config.toml
vocab_size = 2048
norm_eps = 1e-05
positions = "rope"
tie_word_embeddings = false
init = "normal"
init_std_up = 0.0262
beta2 = 0.99
lr_head = 0.00474
max_grad_norm = 1.0
warmup_steps = 217
batch_tokens = 32768
max_seq_len = 256
max_steps = 8411
Each number is 500 + 50 x the weight over its row's rms, rounded and kept within 0 to 999. Layers, rows and columns count from 0. Numbers have three digits each. The size before them is the row's rms in percent of the matrix's.

# o: layer 2 attention output (transposed), 320x320, rms 0.0285, rows 162-181, columns 0-159
# v: layer 2 attention value, 320x320, rms 0.0189, rows 163-182, columns 0-159
o162 080:464532503537460449497440565503532496479519572517418487473534573429484524472528504506505532595561539454532578496513526500407539503497479444452468574496485596522587452527398469472516465552520490478591408405403495438521541471562511515577481583562481541441579457402497460471457392462451503525537494550473475539507457556472479515536538540478534477499448554521494546538457500468605388521457496507526410544489550533502443555508489441505525473545447451501556502441456534387502541483488492
v163 080:562453462560481509367429533559475527532479569469497508533480478533449504537500425519430525487511493488505546464485472547574464496500562513536461478521515453474605520511578512448593494493513528499488475480522444508473451524543527570516515534429408409472519512451465480484464506496478499602418404488513476561454435520471529508482596471449512566415525423456418502339521610530499512538471505589553549569475375564462577490453531469423583481429500576405561436529489455471561372535467386
o163 071:478516515470445551612499462450524486433435560483529532580384521413493526452483527477523468496477496535634417512538530574438601479489517505529477491514512560521403470524455526484442562449521464493476502555558574584493564469430491391542495507510575551467493506531508524446456531453484485488517582496502438515572504599544504423534413553519470577588498533470558516505553459541479520505459486509473419456428464464457490549579506440617460447579454491524483439461530572547491599471553588
v164 085:499531621398496398629556485538513509510433385525512447450483494492467433610534459454534458647532511487456454526466498470579399574404539569564530536449471457476435529507482577532423477455404551492482606521554463479510470516545463488501461495454499492495491483581512481415478501421525547416402505491507473536437460460563505494599488412553483557520489519571488489542632469557502454469489483539534469551497478518450491484581526438500527522514597520486546509512552497480597521443465533
o164 081:518516491562527475481448496453475487446533611477556520455503502481490512493450489476513509501487534508538502474528448592547494562570436557505551475602546533504564381480434493500496504543590401504482457455558540498453563426528522507452534520457418473547506379477483506478443545497470452453521528524499453540495508509489483421461407530498526452505471463505475551449437528477492524576387566431517435526562578452562494506438572443439483478532460408453438438404457444558450456567551399
v165 084:485396566448516556418554449577436406556416535491620567394541534420449511480466517511439507487504517524558524512490413446471464532483563499516545385442461536610553504537463482459539517434577524488533499497435485551443446491434578474464514424509454528524465504537522523526541536456463559480532459546521502540525502526485511476486595560531480466472560504470491536482512542533412423437501469510552425510529533425545520418458494513392517447515558581450444505557460494511587532488507367
o165 081:531533457484495485489506502489490566621492476444398510538454511520522509492548541475450519426550467514488468425518476479479473460485508479581480436458561502556463438516567484519480488491495478528472481521531487551559457502449484484517514618466599485469503536523578571498449389455454493578573578622480526496434556522502449483482494477563530539549460414468537531493553511519576382459547485462484520511535510451443456622579471540607553491420514528525535496545596500493525482528555639
v166 088:467544476417463413492530461450495443550505432615525584508470439492437427546450529568503536548555499598457562430499506428411546533591476456429442513471558475543473477505473534418419486532510523521434486501476515521483567476532521548441408428536519520497516464453501540464488480480453489443471531465488487497397527541491491451498586503574473555403423546440477491525476473478556450474501468531608456502584572441474441568416492577521503469533495420433496529575494505516509605573534491
o166 084:498518418537520436524497517489553486603582459401467413509511496598501587490490530506476454513575449533484429447471480568594539434459542517478537495512469520453544521528523426550518451449452431484528471571460507517514523567457426527498486484443508485537475560477589490501553464478502545536508527539442469528476567449459475391531442500572386518475502474478495499418626478528527407521549504434462515568486506468488551542612485461539578527450522537481484495534570404488473430430453540
v167 078:498495536492464499616560462503536471394504416477459445496455513448498536533486539542531587478521463509443531574472497451558492438456567488526486587490541472482518530541545505447520488583552484527619543559476486466466503485519380405529495446381520414545505497542514387464518519425489419518484473573407441426462496465598559534408455528501504422464427515525488446475561505429540549485465484523685467502552559574484520563424498483522509552509537465449513508578546498475461457507575527
o167 071:535501433553457573458439567519496480457474527498618426483610578692519520580548454502511520481595537562577430514578492597533472530524441538507471458511566510544475515458468523505537555507531515445438535443548536429538516486517585450547492417533547505495449476565531558536516440425481522539473517438466455422432496473490497510565562490567508546420480488527531580513522502476463413530448502564445432579471461498517498514535523493457515456518522528524467464424535541403507465497401485
v168 087:458595543448495452538488501486466577598444516444478439470454494505504461518503523578560403613401502472561497445481500476545460534587460563589531570449455490500562505423414488493466505580469532422478475495550566558590471569528525517516498537533638492490607587457535499536358525570455550539517476467488524473468503475633429507428531496486565523604484538565488486510515449512573539482465538525462461507448570524459458547518537453538452520472554549570433491491464396492450476443504478
o168 086:526469502468565422507514520501471482495480464488530586400535479453453513475441478546502464510496491474464407587479490481554551476493516495460511433556456430514466497606559515538506526502514471528466513555523561457416567542450480538384511455498493551472487529530455476520580557551596445507506498435527553544543551494441562478538493475480434452439497498450535423423598598526437694629491554498505565441479499505500577486472527510527498515488494482485466512506525482607530477442455465
v169 081:475551517519486538549502474492532582567458486517503499433449461524587466545499542542518458623513513449518467407522505474509432481529508500513581539490393462480552472517518492441543486543476503506522464452553538469429621467575598422593549505437580472636476565478465536465456508580459467558483511551507540449486576524508566606485427447502552508519465445526500477467580492591505506516507477551482517510483523496397533515564427514414512424571594439502439488503436507454544510490498564
o169 081:498476512514579535578532512502501528500533457540529521488521498500474458593504458504481429469524416528496483575515486471482448516512509519554519453552475463498458474486471496657508579507533572526519504459473516507560527553493483521418440444480537491530524587584485463593510479509602501505424485434585493461555439499543615446569511505462547471529494522501549550468576567506455629521560517480446621439477490548500617410494556481575542529511498530561459477586468427453550571501443427
v170 081:368518470466413564639524540570568449480436409480495460417527441496525553560493500520563513502494416410568506475558486498549468564449539485543398509513510431430523476431473406520488454592407441552488552446548408575432519530459536477605512496467498455372494600495506546546379527463530554579529472531457525540575467476546477529467510476434501547495506474485456580480550479509531459508514472493501491455465529455512459469436433576556515468497513568579475486458564507470617441448501510
o170 078:598488471484494434493532482472420475452490517479583507418526448466515410476503498626534543490414564503469387537486541524522559466550444522516505505530526501502456461504605564469499546475566457463524534561614553513437495448480509540471485496551511485574454429537450513432572552503552482510427575459518456548528523497483509489533461528541490394430484474413549494436515472553418663601457571560512450465529527526502469581511552447496526574491472470486529500499503478625421489507456522
v171 087:463505465464499476507454472461532551562492497558628487419601458467428468520509532497497474539557494496567514460427443456481484507535525577456490571534535518538561510461504523425560393480532504462537580368534481551554471553435501569531533493450488585478566581407506557500517579494513582421524497583505490493430546482508527552575570500351507610397421558544476517451498520513456508511485499482516551446574416434486473434450492491368455472529516626468428482520505534511464438450550476
o171 091:526505503455461465448519522485506432491400494451469450490458474449508416441478466560373479556444547543483433522487572503521575442468442563518512418495538561518518439589634471499498530452504467510497519605600539520421552532516434436457516595484588467492482477507516489470549542472551484538535592494499526567481564516494503368525353494571411515473545390478472459486561466529465598579467539562515487463448520518481511574529586436535520574514438522511518564544527542625465448512468595
v172 074:590478512454587566509466509500461545485508430448540499523483467499474508576504551564481423523458510479466530470500532501423433552523559527465470506596506477567497530457525510386482551568499493495525546493545540542502509532505485481506524507537457477473533530547433433586535441421418501553441512469430527513499379400529477557545510517421550440530436384485488547570574528508566427468418469450518495398547471421546418558584461559505565490576411553478494523486528428500436454452412474
o172 066:544463510485478512527547510519474475471456497495488453511585548473466502509477488492470437476423485479513484554566440466401566520534522585517446495483534565542408461560479458475527463512560497444594437451501518559542571594489549508516380526506556452479442421490501556427534550476500462526582502475439538505605584517449423538550581457472524474502531555477511445496539383507493507540482526583560439527477538549507442516540480518580529370453465528467445511457572492535501498425580510
v173 084:493518452486528488477451477555541508500536532569464613457451513502445540460519470464445459499478583612542515531488442533485534456557522518420461457447472553481566555526528484448558577496526509417475492446448499469625465586436481552353446506588611473472495484519444504513494471501553485542610494508532468560503499617454512452516585520429445461487564457527500417474404436496546460520463517533540431448568562493660511479512493486485527494555515452513461498446536567546543597574470351
o173 072:547430527521411448553521539430477486489491485464433567537585448517524554504588528432527557517551489479415479466489556478444537467489573479488511559482480461455488676512419492517459449481583503516489552480490522531515468557460500525525460519533538522485516570536534572550538457542498515536536478471473511527458557479502445484529466582538480512551522490531500515555673518477557457447535464448516468498503451495569491507435467581538543588507478551500470505556516553512464479439592538
v174 091:561460482633520634416502548394487575514516515420447398535452469515451490470513439558547461510385436511505498520457479508527478450445494507523472549523545495543513497550429453487499492481453448504597450473536552548478581544618511525615478503570508428480450510504450562510507513599505426503484554527538533441499558528497552577515464440536515481518570505510466493443525540488509453533512493436408478495563547497415535574609509521482401607516578482582426467454521535446491450514482532
o174 094:429508559443480502552403478543569498421512519507500483466528511451484546505424564516530518516562562464561540491564533502484549475503545491464503544504447521460426516512447525520485539524497489485548455419401565534491541445545535513538444549536468582473556465456439501490540540511531516476479442497557481465553378541484556548548540514506507450485496513552494562540477491475569618527507519562484560408510507568502493482492445494530518445499474495520453503496489499507541597475475415
v175 082:513501529554479453557541515414586446484516449550464500570583499485527531554574518548491505581512530433516494535470560554523522557547492496383516488487516477487523460469495521456480575566460612416473516482514512546460459595430493504493559572599510570545537574457439510440452426513447497557349528428524438448460494515531470607504479505504609486533517578434488615530568499510540547460492498481542535395530586400484494464482461532564455463462623518511446484497464553434458510419498451
o175 076:526561432530517393496423544446484553467483512482549422457474453560600444499511432445444526535435475449501445545424551497485519530432426636502506425637465505504481465510596483519520495535531576597497557507547511413443523479494486601458490379484583423496491499529566454491524641575541574540514505401495570479456525421462548482504441528487481499409539461491480411511516455473502471633410490450515504541423482601552473459454552476528519544559486507491539450516505506495485435546559580
v176 080:407485514513523475413563545498497414534580476644463557443517525549555468543505469521456542513468482488519443464485606512472481429485483521504579457485567508421492511507493456520550478449505497446435453505494428444522423537607424473480521533507503477470405491534546574479516474524461408512591542564529457449527448571603530522556572508475413431496424497581510483488500454562518447413479537579447508520472616498544475577355556432489466475449486476501504545543452537455538484496428416
o176 083:515507515517442533453464520525427420508444572423435403617544555454559531414565441428521495495547523545511547458495481548542536486502448494546553520531452503482480472432479465448468460451451500503575503505583513487439411476502565518620527560529500611453452570401520552515512479414491565506440481532575542519462560501497447549531443534571498590449510448538530560543468473483513353503473476456506443536559461473529429543511550512520492550512456513473508447498538537387532564539552605
v177 085:547577468446474487490509464613581432473490419553571468519561574488647492460460547500476458462553495552560458500499548430571484553551521494468522477494509469501491426495488427564464466557553526459549447498460551515493494532483522542522508477525540522556503491458472428497591381576493492481601579473426551481525410540505437501495511489414510512505412544594583504497423502526535476491532443502465475553493466495548577400586501506551473477472481550541472482499557601498466536545480415
o177 076:520426539468511487512482478520583504498545472467391441581437502579393547499514391546470504528472449431523509421451475536459495484521496439456460485504474517517463542502490491474519466590507462526508457474541413457526515468575523455519595570440474516503485455508482478504447471416528416427474503555569488496589504461436551469442537511578497502509587460435384512612455477465484562503414515470437524477591534527466434562541410580473494486473511450450483568481486436625509500445517486
v178 079:523641435562503541503467486511588418591401491414519521467557520459528495554492510436533359498456537553466506575481501549546403570428464501477474618444446430476465563556477544468503494477487566467531501488591457513500521585488385531556442469447442557495460577565467513544520504559515454493537354462501489465527498600505486513476438417510472540507470417478501449479507537575472495560463548507454544543527520544461554615475489592513399365603536535516449541524483570534568414430634492
o178 077:503430577530494471459442436541450473545544582527505443528497494504417486395453515579548568525603470499546518564569543541486500483548497498453494557545465581495501408465395521389501557514478460408595408483501639449485572522584493451475537552484464469481511436485476564516535503433557511487425453514498447492496475491524500408477455579539485451475537452519506535512439539491459658543460527495510481489540475516482515546507584487438545582561495402479513472442452474662544547510471502
v179 087:551426529470526484497431501539511525408467540521527557518610489470422455551598525517505489478463438573501481425480577417482493578517456483523511390615367442462502498444517491526467561472496554522408530504493390443618398400533538497443478473562497530531455472497528562615497481485516406401476487507493549462558495421459515472514613513490489480453507432490455608536414539597522466432427478540455430422526523431486507521547480471538556410489463433524541528492557470499492521485532490
o179 086:497517421499523429597592506476495558553572525471475559500533484505551535505501480510410500470507507465480480500423458507556502530437549495467540487515524511559562495548555488567553508499498448554576444548458497466426473543475511534566527538437536552558501482523559457457513446552412517534496444472458463531529484465570445528477531526464430594560466576455563469474534440477539317470553473409580467514444538460520523437503507518502541512393521520469476493552583450379466449436493514
v180 085:486527409494482527495418491531494506538585370507455490551529490583468487554441479454496465455517436545463498487433480557520546469573496585503463557590564524470442399464631438436487414455481512393484527592382507536476586518521512428519465532575415486581502524493471578566486507412559482467413486538476496496506421532467540504529597477407471529461532558545423484489511429494450552503465506444607492554616506423504538440517468493456555380438493538605512481475496581469440481587459514
o180 082:457506523427504472537500561478516470552438544453504499505430460434557437491490541433500505482396640434546565518387525420364536466439517570519491503479492574538504505518496505494477497545586474543441571570552420489489506446488467569515494437495515453558467471506598489364479616515523585512552602509418489500561566480507505452498531554523409516525541471468473428557541459531595467472425523510524397520480505616456418526572520487541512517454544525571540497483484488461399411497658540
v181 081:592441516394474525421512574500527557503493479491539462490419512552482555563509507432566499505446518532589493593431464487433456500449568492479473429570498528521556439515391440453470526437467536535523558542465469484520565427519537519556434471531442465463512529517482497459478509591492479532527505494538449393483388510554466506440560535509403484472435527524590534492475560495462573478536486492588402443596508557465510449410471560423427530467502486518474506433507477456471537531554586
o181 076:491476545453525466567479480540494506461406458367459435457525534508475521508475545532474455503659527502583500495433442551569537436556476619515453557470545521481391431560497543543444524485468413449477491462481494500511452492590514502538500560472409523470525494468481533485548473488496582474449617437551513517474481500564527576520464420552522478491499464500549563476473466441543557566510619564464542472487509518529524573563500494505535479502541421564508452547570439515613478479461503
v182 086:492431478594466560481468474526549432401601575406423422503490539444518527494536450423481475478421467478553401514480467539453546528513459503577520419536565540463530542455480480511539556489568490456426474542468499473532506518514494506416468538605516478543557574495467493505485527439518516523489485455559443404475463636489485525509474490399540528470537417443553482535506543467499541484551484385446495537560542454541492436528529446546538643469536552541502559474523530474530535425463429